config = dict(
    n_layer=13,
    d_model=96,
    n_head=3,
    n_kv_head=3,
    head_dim=32,
    d_mlp=384,
    vocab_size=570,
    activation='tanh_gelu',
    norm='layernorm',
    norm_place='pre',
    norm_eps=1e-05,
    positions='learned',
    qk_norm=False,
    attn_scale=0.177,
    bias='none',
    tie_embeddings=True,
    parallel_block=False,
    extras=['capped logits'],
    init='normal',
    init_std_qkv=0.051,
    init_std_o=0.01,
    init_std_up=0.051,
    init_std_down=0.01,
    optimizer='soap_variant',
    lr=0.00757,
    beta1=0.95,
    beta2=0.99,
    weight_decay=0.0,
    lr_head=0.0165,
    grad_clip=2.0,
    warmup_steps=200,
    schedule='wsd',
    decay_fraction=1.0,
    decay_shape='linear',
    final_lr_fraction=0.0,
    batch_tokens=32768,
    seq_len=384,
    doc_mask=True,
    train_tokens=116500000,
    steps=3556,
    dataset='wikipedia_en',
)
Each number is 200 + 30 x the weight over its row's rms, rounded and kept within 0 to 999. Layers, rows and columns count from 0. The size before them is the row's rms in percent of the matrix's.

# layer 6 MLP up, 384x96, rms 0.232, rows 162-198, columns 0-95
096,198,150,202,185,154,177,153,157,203,127,223,177,225,219,218,227,196,186,173,200,158,228,171,215,205,189,181,239,198,158,269,141,249,204,214,172,202,149,209,155,197,226,204,189,207,222,216,163,220,162,231,166,208,163,196,185,222,199,218,154,191,145,220,222,248,177,221,204,225,193,115,160,183,193,223,209,176,170,210,183,205,230,214,243,149,174,194,214,250,167,203,198,157,214,223,208
093,205,210,189,194,149,230,163,201,188,238,174,169,210,153,208,157,171,238,190,182,238,173,140,216,178,211,233,188,241,188,234,232,226,164,155,224,184,196,221,201,190,169,246,239,205,162,197,253,207,204,258,190,229,191,186,245,186,203,165,228,208,173,220,202,244,177,267,228,174,227,134,237,211,198,194,226,176,211,197,186,166,222,188,165,177,150,270,240,212,190,252,170,231,211,213,223
102,248,217,181,225,219,193,171,182,205,209,202,229,114,187,182,176,189,201,194,238,228,228,204,206,199,210,177,219,199,213,252,219,221,170,183,220,157,139,180,223,167,153,204,240,194,215,159,165,176,181,193,253,203,183,214,221,193,193,167,199,193,260,304,173,197,264,188,185,227,208,222,230,191,191,190,221,227,235,141,187,209,183,221,141,263,204,221,183,228,195,194,201,145,179,187,199
104,238,168,210,233,242,228,218,178,191,249,177,134,200,228,194,174,213,202,160,241,188,240,225,164,244,195,184,230,213,154,222,266,245,204,219,186,208,142,178,146,199,240,212,217,198,167,203,180,191,217,225,195,211,197,192,240,185,191,183,165,220,196,211,230,201,142,212,191,153,203,150,223,195,208,162,165,173,238,194,137,215,198,163,277,181,187,155,156,228,214,234,218,188,176,198,165
091,235,162,172,191,196,210,220,207,222,197,210,197,130,205,198,209,186,199,175,183,228,222,237,176,235,201,175,241,204,162,167,235,187,174,239,240,134,191,159,191,222,179,201,219,223,186,202,171,176,227,169,256,173,189,218,206,206,215,133,221,219,230,156,244,155,166,245,201,214,233,162,212,180,193,244,253,158,243,127,227,192,174,139,206,199,233,239,227,204,227,199,204,205,230,180,248
104,156,159,230,248,179,182,226,159,190,190,171,202,240,178,205,155,179,226,192,221,190,238,225,148,259,203,159,263,165,217,231,158,240,220,239,259,233,213,213,211,185,252,201,186,266,221,247,184,205,229,208,182,187,158,211,218,206,176,201,196,204,161,152,233,183,176,232,185,207,211,187,146,197,200,207,182,162,230,206,150,217,178,213,179,163,244,172,195,194,228,216,270,187,229,201,189
098,197,220,205,214,241,187,201,201,179,174,224,178,179,224,162,239,245,221,182,240,236,180,254,256,218,215,205,206,177,206,131,182,213,226,213,185,219,184,154,222,212,159,233,185,157,210,174,200,180,164,141,161,236,169,197,189,203,129,205,163,206,232,236,213,201,207,192,193,196,212,202,163,210,243,231,200,243,165,108,181,171,224,210,241,247,163,212,240,239,152,191,175,183,229,187,182
104,216,201,220,193,218,207,190,201,217,177,211,155,190,187,241,212,171,197,168,217,211,171,172,265,189,184,217,128,249,184,201,219,239,197,166,183,233,161,240,185,157,233,196,190,176,223,193,176,208,154,196,164,153,136,197,239,212,182,137,209,198,163,238,203,214,221,233,222,166,196,169,245,177,183,207,205,156,224,257,163,244,171,218,220,124,199,222,174,185,191,211,225,242,254,224,237
101,185,207,245,160,146,232,238,224,189,175,170,164,202,229,217,187,180,218,218,195,188,191,216,161,227,198,271,167,209,173,230,160,205,222,209,174,180,194,204,207,213,177,243,169,176,224,135,189,163,242,179,218,243,158,227,160,220,207,198,205,186,211,170,173,206,164,210,216,191,225,190,220,167,172,190,264,192,149,230,190,204,281,183,138,237,209,145,190,280,171,181,209,207,191,197,200
097,193,166,211,260,187,189,230,232,182,206,156,229,172,234,171,238,190,160,212,214,174,223,199,221,222,233,144,196,239,174,222,190,171,139,247,175,192,219,176,205,195,220,243,128,237,168,237,231,233,191,149,174,169,160,204,214,184,217,190,196,166,187,228,172,217,231,186,189,248,144,122,215,207,199,190,217,240,241,136,230,230,220,209,241,199,222,211,184,190,187,200,163,182,232,195,182
097,220,236,177,174,228,216,197,172,210,196,238,187,188,220,232,191,191,209,225,229,208,232,241,162,202,241,245,159,194,222,208,176,228,165,197,179,192,154,194,167,200,133,234,180,221,204,223,197,210,226,243,185,224,187,240,202,209,165,187,174,196,174,189,258,179,224,235,204,229,200,127,243,235,151,197,166,190,255,205,252,171,175,137,276,171,182,248,172,178,221,163,177,165,224,216,210
102,265,142,215,175,246,155,194,152,186,199,174,184,162,135,132,130,174,208,258,245,166,162,188,221,222,197,224,232,183,182,228,200,198,245,187,210,193,212,205,217,213,236,144,234,204,207,145,167,171,196,190,217,183,177,224,193,196,175,146,208,200,196,213,175,176,173,185,241,221,203,156,208,232,194,196,208,161,217,236,135,200,201,169,217,226,237,220,208,190,230,224,245,178,196,182,197
096,214,209,176,264,177,154,203,183,212,202,201,136,250,220,178,218,195,248,182,272,189,197,265,172,225,168,197,132,209,163,216,191,242,228,189,225,240,210,229,206,188,163,188,224,191,194,232,150,203,118,232,160,217,159,213,212,214,238,171,192,192,173,223,163,200,212,207,201,186,220,239,221,199,225,221,160,175,225,156,201,197,218,166,220,192,255,162,181,187,210,265,203,205,169,203,197
115,225,224,177,257,154,235,235,176,185,210,199,215,225,231,210,201,227,157,233,203,188,195,243,253,165,202,256,209,205,222,194,171,170,215,173,205,227,242,174,193,230,220,230,155,249,182,183,248,212,163,164,134,226,172,130,192,182,170,259,198,225,190,232,226,235,232,247,179,165,198,151,160,173,166,191,239,192,211,228,249,201,177,204,180,168,199,190,160,183,190,153,195,176,182,195,214
104,178,190,201,218,208,181,194,177,185,226,185,153,204,208,211,218,177,187,226,292,158,181,170,117,193,147,111,182,233,215,204,220,235,176,172,241,206,204,185,185,203,246,228,175,245,161,188,196,181,209,193,182,195,162,211,201,196,197,204,203,250,173,166,194,215,231,202,207,250,234,213,237,264,198,158,203,207,218,192,206,175,185,211,186,155,253,212,203,226,205,252,161,183,198,230,263
096,181,201,209,162,239,214,207,196,228,174,162,258,197,189,159,258,197,251,205,200,223,147,176,235,160,217,224,221,158,219,226,261,208,169,170,250,210,202,200,226,189,158,192,248,202,225,226,197,133,200,153,187,242,207,201,203,259,150,192,184,187,201,173,205,177,191,211,249,255,199,214,204,208,143,160,219,214,228,198,221,168,229,162,215,164,166,223,174,177,141,163,212,210,194,202,233
121,224,165,192,225,195,217,232,176,197,168,234,206,237,202,208,186,178,193,195,263,213,162,148,145,198,186,182,193,256,143,184,202,234,205,236,180,166,173,146,217,150,208,204,234,155,240,179,181,229,200,185,182,206,200,200,202,161,150,234,284,234,171,171,183,246,176,179,259,160,191,186,212,173,270,199,198,180,222,213,221,229,215,192,200,157,240,193,153,208,231,189,198,210,217,231,172
095,186,194,237,209,197,191,162,236,169,178,196,194,210,269,210,238,129,206,165,196,152,226,215,169,184,215,202,182,162,194,246,231,250,169,152,185,213,212,198,175,189,205,194,186,191,214,246,210,221,221,180,219,192,179,215,238,137,195,159,199,186,188,216,156,242,148,201,196,209,198,259,148,203,170,241,210,220,234,201,123,236,252,243,230,236,240,218,221,209,223,232,172,225,202,242,180
106,199,235,200,172,193,215,204,213,149,170,197,198,212,179,170,201,169,166,271,169,216,248,160,221,251,158,216,210,259,208,187,205,204,186,202,200,191,177,173,179,188,204,211,234,219,226,170,114,190,185,209,168,219,182,191,146,207,195,153,213,197,281,197,248,194,204,185,231,209,188,229,247,163,157,233,177,166,221,169,190,238,176,239,190,192,224,157,200,193,245,181,264,213,240,242,183
096,224,257,234,142,206,156,253,202,218,220,232,209,176,156,203,232,193,233,198,223,239,216,168,172,210,214,143,167,150,256,196,215,194,217,172,214,203,181,150,199,216,218,255,162,236,215,216,179,218,185,201,161,193,193,171,227,215,241,175,185,220,216,210,161,204,164,161,262,192,171,152,176,186,215,212,217,279,222,185,177,163,150,180,237,197,182,228,211,177,204,167,154,184,242,199,214
094,234,174,206,168,175,200,193,211,178,212,247,246,269,188,153,185,211,182,207,196,194,267,196,173,237,175,214,203,192,173,224,152,164,201,220,229,215,215,184,182,192,233,182,189,231,248,167,201,231,239,131,182,212,210,191,216,244,286,177,191,247,164,216,240,187,169,178,254,211,193,189,229,222,188,195,151,211,199,138,210,199,147,244,212,197,192,196,228,203,220,173,194,238,241,147,189
087,217,242,241,239,201,171,166,210,216,141,195,152,233,199,163,158,175,210,211,215,161,218,192,204,167,233,256,160,191,197,217,185,198,174,215,214,211,230,236,188,181,239,227,202,224,185,163,226,183,188,113,187,218,150,210,227,153,200,154,233,188,185,210,130,196,211,150,205,179,202,232,155,179,194,165,212,219,221,173,134,183,195,192,236,201,206,201,207,223,230,213,211,162,197,222,286
092,223,174,208,255,204,184,214,211,265,223,178,222,183,149,177,197,190,209,208,166,161,184,246,219,208,189,213,138,205,241,174,211,240,199,214,202,191,222,203,223,258,223,202,171,180,206,229,197,235,175,257,198,186,159,186,227,148,227,182,229,165,201,193,176,220,154,184,149,222,153,246,217,185,201,167,184,217,188,207,140,220,205,222,208,165,198,222,212,202,243,208,145,241,265,181,280
109,257,181,200,167,145,234,205,155,194,251,248,204,212,145,210,238,261,146,178,207,191,223,182,164,164,201,170,217,177,228,210,189,193,130,186,188,224,192,142,187,217,191,215,220,171,176,211,181,192,209,228,218,225,210,174,197,219,177,175,200,183,182,209,223,205,212,203,239,196,200,213,197,249,224,197,234,146,234,218,140,192,260,236,258,196,161,189,220,175,148,219,150,216,148,235,206
100,192,218,236,206,213,199,198,179,227,162,228,252,176,212,164,164,170,296,165,254,174,174,224,198,172,227,193,236,217,200,252,229,220,227,217,168,166,193,178,200,231,156,227,220,154,242,155,154,159,160,179,213,201,207,209,166,205,173,216,188,184,171,221,215,201,197,169,176,189,197,215,188,208,180,153,277,225,201,199,205,184,244,223,211,246,284,234,210,178,208,179,219,226,176,176,221
097,208,180,195,210,158,196,221,223,244,221,275,234,182,144,206,197,231,196,201,194,216,191,212,142,222,196,245,165,133,198,157,159,226,214,219,181,225,140,178,185,229,164,239,194,214,217,205,212,135,146,251,193,215,185,211,201,145,182,231,198,242,199,199,186,215,174,200,224,195,193,153,178,224,255,226,204,155,182,226,188,193,183,201,153,173,181,233,231,253,214,134,218,175,203,215,204
099,191,200,218,192,250,195,211,150,238,182,202,198,220,146,181,197,192,187,204,202,199,216,230,213,200,192,243,224,169,181,193,180,238,168,180,234,196,193,226,220,221,131,221,203,247,195,228,167,182,164,195,253,202,183,176,192,188,129,152,238,194,231,238,200,146,154,176,229,195,199,226,265,193,147,188,191,186,208,273,172,169,144,190,145,156,197,233,190,181,194,179,235,214,155,154,217
105,214,213,219,263,229,189,190,229,205,236,200,205,180,228,216,243,188,179,166,159,227,161,222,198,175,126,207,173,208,169,239,236,185,151,141,220,237,197,214,219,191,221,201,199,214,241,207,197,228,203,245,165,215,142,250,228,262,232,160,187,164,167,241,218,217,188,261,191,157,207,220,250,205,209,177,203,234,172,183,140,200,199,195,174,205,226,183,172,212,161,206,186,148,244,209,229
097,247,167,271,195,149,209,165,222,185,186,210,271,200,212,192,182,163,222,157,194,174,179,254,190,187,220,232,205,193,247,169,185,196,172,165,221,193,165,228,236,182,194,204,150,225,190,174,198,137,179,202,179,213,210,227,237,220,115,173,219,250,202,226,173,206,187,208,164,191,198,240,203,238,223,205,166,176,234,269,254,185,213,196,213,188,223,240,163,207,248,208,170,202,172,192,222
100,200,153,178,158,167,222,237,215,261,192,169,212,120,190,146,232,215,212,215,228,200,234,214,166,274,185,235,226,228,181,159,171,198,229,250,232,193,207,258,199,128,180,156,221,206,229,221,184,203,218,187,186,187,194,204,236,211,177,218,220,192,167,221,176,184,167,199,215,212,246,206,195,235,227,136,205,205,203,177,191,198,247,162,161,194,242,178,164,207,249,188,177,174,154,197,203
099,199,131,214,208,197,233,235,126,136,217,193,227,185,241,236,200,198,198,207,189,184,241,212,170,212,196,189,180,243,167,239,211,183,184,230,250,205,165,230,202,253,179,203,156,215,234,241,120,191,222,221,185,166,186,221,214,205,187,152,178,180,235,202,221,217,223,184,148,226,154,244,175,227,210,194,194,187,215,145,212,169,174,218,218,239,215,166,193,226,147,220,181,192,183,135,216
086,185,212,235,139,177,173,201,219,204,162,172,169,186,114,235,211,137,229,273,245,182,188,210,175,182,236,187,183,231,241,209,223,211,209,220,206,225,203,218,208,195,190,166,243,218,174,146,196,174,222,209,167,204,187,250,215,216,205,185,249,163,222,209,153,226,135,229,215,187,179,197,160,191,164,192,180,184,181,191,209,234,220,191,239,230,156,242,181,152,210,179,222,147,196,154,209
099,177,183,194,174,223,224,181,131,247,227,227,163,203,184,185,210,203,212,172,198,174,165,182,199,211,163,231,204,201,200,238,190,178,178,181,231,210,174,171,173,183,168,236,222,189,205,210,212,157,211,167,190,164,231,207,201,234,197,254,159,147,228,216,165,178,185,162,273,209,194,217,233,230,232,238,217,194,216,243,149,290,200,209,200,123,249,189,204,147,225,193,187,209,218,160,156
100,201,225,230,174,191,205,190,199,199,226,164,173,176,176,160,199,211,230,150,198,185,265,257,247,231,198,196,177,219,214,198,210,225,184,257,229,146,192,181,243,137,166,196,233,125,184,209,171,241,212,196,214,197,169,230,192,208,239,186,201,166,179,174,185,197,181,212,183,234,254,168,225,213,210,184,157,266,224,197,147,196,229,230,220,173,186,239,246,155,239,151,195,204,221,184,164
103,214,176,221,179,228,188,140,210,217,243,256,163,175,195,182,199,225,259,257,236,217,173,225,252,210,189,160,158,173,185,206,179,210,173,121,194,183,200,206,214,207,177,226,221,219,186,228,159,197,205,222,205,197,188,148,150,207,234,194,204,199,280,171,199,225,241,233,156,185,159,209,206,216,186,202,175,249,191,190,225,175,167,185,259,191,155,220,152,239,204,258,191,208,195,181,181
079,224,201,194,168,249,224,239,162,243,201,248,189,190,219,135,217,155,190,199,188,157,218,169,233,209,142,209,195,204,228,202,211,220,231,211,187,191,231,181,165,193,199,196,246,230,255,163,202,213,172,211,197,211,210,234,229,140,208,226,165,165,234,245,201,156,234,277,161,189,190,215,181,221,188,204,172,230,235,185,199,203,237,162,163,184,165,233,256,242,254,195,232,170,210,188,241
104,195,213,228,213,222,191,209,222,196,179,155,173,216,193,192,139,206,189,140,173,255,202,227,247,245,207,207,210,200,227,168,187,144,180,163,193,232,212,147,204,197,190,276,221,202,175,197,182,223,221,174,234,212,173,159,196,205,163,195,173,224,233,242,189,229,199,199,189,186,129,225,151,176,181,185,217,213,256,167,202,168,216,205,174,124,207,219,263,192,233,206,255,163,207,161,178
# layer 6 MLP down (transposed), 384x96, rms 0.211, rows 162-197, columns 0-95
097,189,218,221,238,261,224,160,214,212,221,192,182,175,229,193,194,242,184,193,236,176,204,213,169,163,239,272,145,157,212,172,216,205,174,187,202,167,191,224,197,172,160,223,217,177,179,232,182,221,259,170,234,188,267,152,202,235,208,193,187,237,180,145,168,191,202,172,129,230,212,235,233,226,200,159,148,225,199,176,188,162,176,204,181,217,168,185,219,165,161,253,184,224,214,239,205
097,196,195,161,236,236,177,188,202,255,191,237,124,165,173,184,147,228,216,201,194,217,214,177,228,202,226,218,213,197,205,194,204,113,191,148,198,205,207,189,207,205,200,249,194,138,217,215,191,256,159,221,222,197,183,203,255,169,165,198,250,210,214,210,229,238,208,154,225,218,167,238,232,210,195,214,270,196,198,187,147,203,216,156,204,201,212,279,202,153,209,175,221,192,196,188,233
099,207,188,237,246,207,166,212,241,190,243,204,192,185,207,213,229,191,194,207,236,260,217,147,223,192,211,217,193,198,235,133,196,211,207,198,216,247,238,236,176,231,250,182,173,168,243,221,193,205,173,204,210,230,169,190,192,212,168,179,241,238,229,180,184,165,240,193,259,209,201,139,167,196,182,255,186,251,224,224,222,129,212,167,179,132,226,163,190,241,206,218,163,201,249,217,202
095,182,185,213,206,223,239,181,283,242,219,273,217,180,186,153,250,230,158,217,206,182,190,206,168,190,179,160,206,147,194,207,156,168,193,195,185,222,167,214,216,227,228,157,161,173,225,196,211,210,219,196,227,197,198,214,177,171,219,172,198,240,203,174,269,222,184,216,201,259,238,232,231,162,228,186,203,232,159,158,191,217,242,231,140,191,221,169,224,134,211,225,170,234,195,211,183
088,217,223,212,197,203,210,258,236,155,184,164,232,234,192,220,203,197,171,199,262,201,202,180,240,172,198,236,197,207,213,193,206,196,173,165,179,199,176,170,197,174,175,241,143,238,221,214,185,166,222,149,190,209,277,216,122,167,192,271,225,180,187,199,205,198,189,205,206,230,215,186,185,130,241,135,164,177,149,164,182,242,225,240,191,180,175,203,236,233,224,209,163,199,213,211,223
096,147,147,242,142,215,228,166,189,169,178,183,162,244,189,266,235,189,170,206,186,200,161,211,247,225,160,193,207,196,217,154,212,174,259,193,163,231,182,196,232,205,205,198,172,184,195,165,200,230,238,229,176,238,226,205,215,274,175,232,215,218,216,260,172,236,192,190,183,206,168,238,195,181,207,217,227,196,152,172,197,171,163,197,143,228,171,201,156,250,212,162,177,214,192,214,231
099,203,205,198,286,201,208,232,135,254,178,204,231,160,157,191,168,210,243,149,165,197,229,153,173,216,238,176,187,207,230,246,241,200,220,235,219,168,143,233,166,234,198,174,223,145,228,231,199,219,246,188,213,214,197,259,180,238,179,243,201,200,170,223,184,208,187,203,224,216,226,185,211,180,191,234,231,171,124,242,181,201,223,192,209,192,225,210,164,201,204,178,201,179,181,198,150
110,194,239,236,216,145,263,203,206,187,199,240,201,213,133,263,167,199,219,263,200,208,195,224,168,197,189,201,169,242,184,170,188,229,186,177,245,217,177,226,227,198,174,197,246,181,254,180,195,247,169,180,228,202,142,234,207,226,213,153,199,226,169,207,179,187,197,224,262,201,174,265,181,218,254,184,216,194,240,209,183,199,167,209,145,174,226,237,175,200,201,167,209,171,151,177,208
098,211,139,164,197,261,216,170,192,216,254,230,151,171,185,201,213,186,177,184,207,237,238,203,200,184,233,158,211,167,184,222,228,187,208,205,170,148,223,198,236,207,167,177,238,207,201,275,199,226,193,176,174,186,175,143,179,234,185,149,173,240,182,193,124,230,189,219,195,172,169,217,155,272,256,181,198,175,226,175,178,240,161,227,211,201,174,228,216,178,228,229,204,191,215,213,176
103,209,160,201,220,174,213,211,202,240,176,222,191,143,160,189,174,192,157,185,224,209,197,216,223,196,190,246,180,209,186,199,121,161,233,178,228,169,212,227,226,208,206,178,194,130,179,235,208,199,221,184,213,188,164,218,260,221,191,134,183,206,211,197,243,185,198,215,225,205,219,155,235,183,144,197,222,214,111,268,161,160,212,213,217,196,253,208,256,192,238,229,228,199,202,223,206
104,231,188,190,190,258,167,191,203,249,168,168,205,261,182,277,180,235,180,186,222,193,176,150,229,199,237,199,258,189,244,203,241,200,228,196,176,173,186,224,235,250,221,241,178,239,173,199,220,207,172,212,206,231,192,182,185,180,203,188,135,237,223,214,162,231,194,187,181,121,214,213,231,189,174,196,156,162,221,253,186,197,193,227,246,189,196,204,182,139,222,183,248,213,212,180,223
103,163,228,203,233,188,231,196,236,209,219,191,216,284,216,194,202,235,155,214,190,191,149,150,206,228,213,216,198,222,212,202,175,228,217,194,191,220,200,201,211,222,188,165,236,234,182,280,206,165,158,188,222,203,233,230,142,205,201,202,203,136,189,139,208,180,167,168,189,227,161,148,169,176,190,157,139,191,230,211,259,233,211,187,222,169,233,219,252,173,243,232,183,175,225,191,201
102,224,171,187,198,188,208,185,191,187,185,267,159,205,141,214,205,223,176,233,153,183,205,199,181,173,228,249,249,223,161,250,185,213,167,238,185,221,228,225,216,222,232,227,194,211,176,184,191,173,246,235,250,224,207,186,173,232,209,246,170,228,195,192,228,264,221,213,238,204,199,198,236,247,232,182,181,271,152,204,187,168,211,216,248,234,163,227,172,188,210,146,209,253,177,178,157
108,201,177,189,198,152,226,163,225,238,210,217,204,145,231,198,210,204,231,205,172,200,196,226,169,182,204,263,174,179,256,201,199,251,167,231,194,265,213,200,184,266,205,214,233,174,200,226,203,207,210,225,190,152,213,162,204,170,167,198,237,164,230,150,231,164,159,195,160,168,167,220,267,217,188,216,247,241,213,224,159,247,212,144,176,185,216,198,226,182,214,165,202,211,168,145,233
101,166,195,203,172,227,145,198,191,238,189,230,243,214,221,229,207,224,196,183,149,135,229,221,174,207,218,233,134,176,228,208,236,156,186,213,186,179,263,246,166,236,154,184,227,197,221,189,205,189,221,194,239,191,197,206,225,231,212,166,150,182,235,188,222,239,235,243,201,208,252,168,151,209,251,195,241,184,162,199,202,219,205,188,198,210,252,159,222,243,193,195,211,200,173,155,134
115,138,192,197,169,222,253,222,229,225,195,224,170,236,85,184,168,213,191,215,139,194,150,165,136,242,237,192,212,213,194,197,211,185,179,199,163,197,261,193,217,196,208,228,212,189,207,187,214,168,189,209,173,153,169,200,236,219,239,213,185,231,224,167,237,241,237,200,202,228,219,171,242,156,205,257,178,204,214,198,209,220,202,195,167,229,175,179,193,165,201,185,204,183,239,142,205
104,176,190,216,186,159,216,185,167,234,195,210,190,237,218,202,163,224,223,231,228,215,263,126,197,187,218,207,221,184,163,186,177,233,222,232,153,138,206,234,196,178,192,202,166,225,269,158,149,178,202,186,196,238,189,204,219,176,218,235,213,211,164,243,213,156,177,228,223,150,208,211,141,205,198,205,170,253,201,227,136,197,193,201,201,190,251,166,217,189,184,194,269,164,158,212,230
111,222,194,251,206,191,190,219,202,253,171,173,207,246,226,240,163,123,175,178,226,185,216,226,216,232,180,218,191,231,165,211,219,219,172,250,186,201,216,204,215,190,163,194,197,211,208,228,200,232,131,207,198,197,201,211,149,199,139,230,199,203,193,170,143,187,235,224,211,120,192,174,234,242,130,172,176,170,165,204,195,202,221,206,206,233,197,186,187,211,237,200,178,262,157,136,223
103,226,254,169,203,160,201,193,188,210,224,176,210,204,222,207,234,172,234,226,164,168,192,234,203,225,235,209,192,165,259,152,290,221,159,172,164,180,227,209,223,178,210,200,175,190,187,220,151,233,166,194,214,140,251,180,236,238,140,243,162,226,210,144,214,219,168,185,187,205,155,233,204,207,194,149,233,145,214,174,223,234,167,189,223,188,184,185,218,217,201,157,222,193,172,195,214
094,197,231,151,241,226,234,197,188,216,150,205,185,189,213,164,155,219,179,184,196,244,178,200,189,186,172,203,208,204,179,253,190,246,173,199,197,216,144,136,194,221,201,199,205,165,220,220,246,180,156,197,203,242,248,224,158,195,247,181,225,218,227,189,174,222,210,219,191,162,213,202,213,236,194,224,95,240,209,257,176,198,204,285,165,155,189,166,175,223,211,201,170,188,182,182,187
094,174,233,205,194,220,168,207,240,205,188,204,210,212,210,212,164,231,239,183,178,161,217,196,219,126,234,182,143,219,179,139,161,227,172,198,135,199,201,160,168,255,233,178,224,222,191,186,210,192,191,226,191,171,262,178,115,188,196,256,234,199,227,194,187,212,211,140,205,159,169,201,185,208,248,199,200,240,244,208,177,224,206,180,191,190,163,197,230,206,155,207,180,207,197,149,148
091,227,170,191,247,201,254,182,262,188,207,176,215,175,203,180,203,211,216,250,194,178,190,186,229,205,179,181,213,207,248,242,229,203,177,257,156,179,131,184,218,233,201,207,150,199,157,169,212,155,203,200,155,191,264,181,224,246,207,221,168,202,276,223,155,204,241,232,241,255,205,192,213,190,168,221,237,171,187,202,203,195,199,206,227,165,207,220,197,209,229,227,191,194,225,129,245
081,140,183,217,191,190,193,262,221,208,184,234,192,212,207,186,213,245,208,177,209,237,185,223,229,168,201,241,195,179,220,172,171,193,153,252,178,202,188,176,208,169,114,255,207,189,195,183,225,218,247,252,208,207,220,162,190,196,162,169,188,162,157,201,190,248,204,185,162,212,195,212,166,185,151,224,212,232,257,194,163,170,239,249,222,211,222,146,187,231,168,158,251,247,205,214,181
096,127,211,236,232,179,222,159,235,165,157,161,160,247,226,223,218,199,205,265,237,159,165,252,179,221,183,224,197,183,212,197,187,228,198,173,184,206,183,177,162,249,263,136,175,159,179,251,230,190,183,206,219,179,194,220,245,204,223,172,200,237,205,153,163,241,163,202,213,214,218,185,161,216,250,237,209,191,209,184,200,162,174,190,173,160,228,214,226,221,172,165,195,165,184,193,196
091,237,164,168,195,219,225,201,213,241,193,239,157,229,243,186,235,278,157,225,155,193,232,212,250,231,203,154,199,190,238,175,217,218,194,211,158,232,213,206,239,236,254,194,182,180,241,183,173,208,134,152,225,212,168,192,148,164,206,246,239,176,141,196,200,220,220,194,190,224,190,184,185,218,218,212,205,263,195,173,225,230,188,182,169,189,220,177,138,206,214,171,196,203,209,148,189
111,211,228,198,207,189,152,173,272,183,186,135,146,153,205,196,162,166,203,265,161,219,212,210,170,198,196,240,235,179,177,209,195,151,242,174,171,195,221,195,218,209,198,222,189,215,173,241,195,173,131,186,182,209,161,162,208,183,199,170,183,231,165,194,180,182,219,233,158,205,246,207,165,158,163,212,223,260,223,192,201,199,250,223,246,246,171,189,160,195,182,261,200,171,212,215,189
105,230,201,267,127,199,202,190,198,191,209,193,221,196,153,180,206,228,167,232,203,187,204,149,146,177,263,223,249,210,223,197,179,230,222,232,172,187,235,217,180,179,186,181,198,200,215,209,225,164,138,249,181,248,255,204,201,225,191,218,230,136,208,201,215,183,227,218,205,221,196,223,172,199,204,153,220,241,199,242,268,214,160,165,141,202,188,172,159,237,198,153,184,203,213,207,240
111,230,230,217,134,177,200,188,177,165,207,197,270,243,246,224,217,249,204,226,234,170,201,216,259,227,177,207,220,171,189,225,214,134,187,183,234,194,182,177,180,159,216,200,208,177,255,208,221,222,171,188,185,192,163,226,227,189,157,276,172,148,159,143,187,207,175,228,231,225,165,202,169,209,210,202,192,210,236,181,172,161,198,199,134,209,178,145,184,238,174,221,222,192,216,203,209
101,193,219,183,232,227,131,172,222,219,178,192,201,162,202,180,196,206,290,184,228,180,214,190,207,187,208,167,196,219,222,181,226,211,203,185,180,218,184,190,182,208,168,207,214,198,154,226,235,186,159,252,185,171,236,168,204,233,175,262,234,224,245,213,186,131,177,195,203,220,169,181,190,122,188,215,105,210,201,215,192,183,207,271,164,215,213,162,185,201,170,218,175,160,243,185,209
102,211,214,245,209,212,243,216,229,226,166,194,224,216,213,174,160,221,246,235,178,193,184,162,213,210,202,191,149,244,126,227,223,220,152,206,223,193,219,139,208,193,176,228,160,254,212,177,188,206,276,232,144,154,231,270,236,214,210,190,171,144,222,174,179,237,228,227,210,172,205,212,204,194,214,166,183,201,258,203,226,207,203,190,236,172,187,191,217,228,187,232,170,189,145,203,219
114,211,213,223,138,202,170,194,245,254,156,170,223,210,200,238,206,200,187,231,181,181,218,214,122,244,207,183,166,156,223,272,178,202,251,215,224,195,195,250,195,172,228,223,245,195,165,155,232,142,223,139,217,212,146,213,219,142,187,175,182,188,171,189,212,213,203,187,253,221,221,225,158,212,214,224,176,215,231,230,203,149,190,227,169,187,202,141,184,193,216,207,176,189,199,195,199
075,215,195,212,238,206,184,206,212,211,226,168,237,177,228,188,169,269,222,171,174,231,189,199,223,174,211,211,184,150,194,126,201,197,263,184,203,219,166,195,233,194,239,175,192,233,181,222,133,188,174,182,214,171,187,222,154,208,131,185,241,265,219,173,246,160,197,170,173,203,219,247,252,223,204,150,178,196,189,169,216,169,222,157,169,182,170,236,224,234,154,206,240,200,214,180,197
104,216,216,164,249,196,185,201,211,219,199,166,137,222,205,187,204,169,138,220,186,195,230,219,212,205,181,223,190,181,255,152,173,213,197,139,217,148,237,189,196,163,209,187,214,162,210,184,147,198,196,192,241,167,195,191,241,203,171,245,219,235,214,222,224,187,189,237,214,182,177,212,178,193,234,190,198,220,157,264,152,201,209,240,266,271,251,198,206,176,192,212,229,230,128,220,231
111,163,165,202,254,231,186,277,229,213,176,230,248,179,207,167,185,174,203,201,201,248,143,166,182,217,214,230,235,211,167,155,183,175,273,209,210,236,239,186,241,244,207,219,172,212,248,207,199,144,203,177,239,201,189,204,220,237,178,201,214,215,204,237,196,210,195,249,203,226,207,166,177,147,159,220,206,164,230,191,178,202,181,178,133,212,204,226,173,251,159,182,227,246,207,204,181
105,179,184,201,177,151,214,234,223,176,196,172,197,132,219,165,201,209,185,241,216,172,183,205,257,151,229,143,156,205,203,178,237,180,218,236,151,203,181,238,201,110,230,185,201,236,235,177,195,217,238,201,162,207,214,185,189,155,172,219,228,211,244,203,168,166,220,195,187,145,225,210,193,198,234,203,298,206,181,180,191,182,203,163,239,173,228,206,179,219,226,171,165,224,216,210,222
084,153,240,168,227,243,182,226,189,168,238,231,241,206,188,176,247,207,143,147,159,216,175,186,206,184,189,219,145,202,200,231,276,171,167,201,232,231,231,228,203,197,224,288,203,171,206,193,189,198,201,171,234,206,207,191,209,162,174,220,227,220,250,247,198,217,190,184,197,187,221,208,215,161,152,199,190,188,193,203,257,169,190,235,211,163,184,123,164,198,220,206,199,224,224,207,255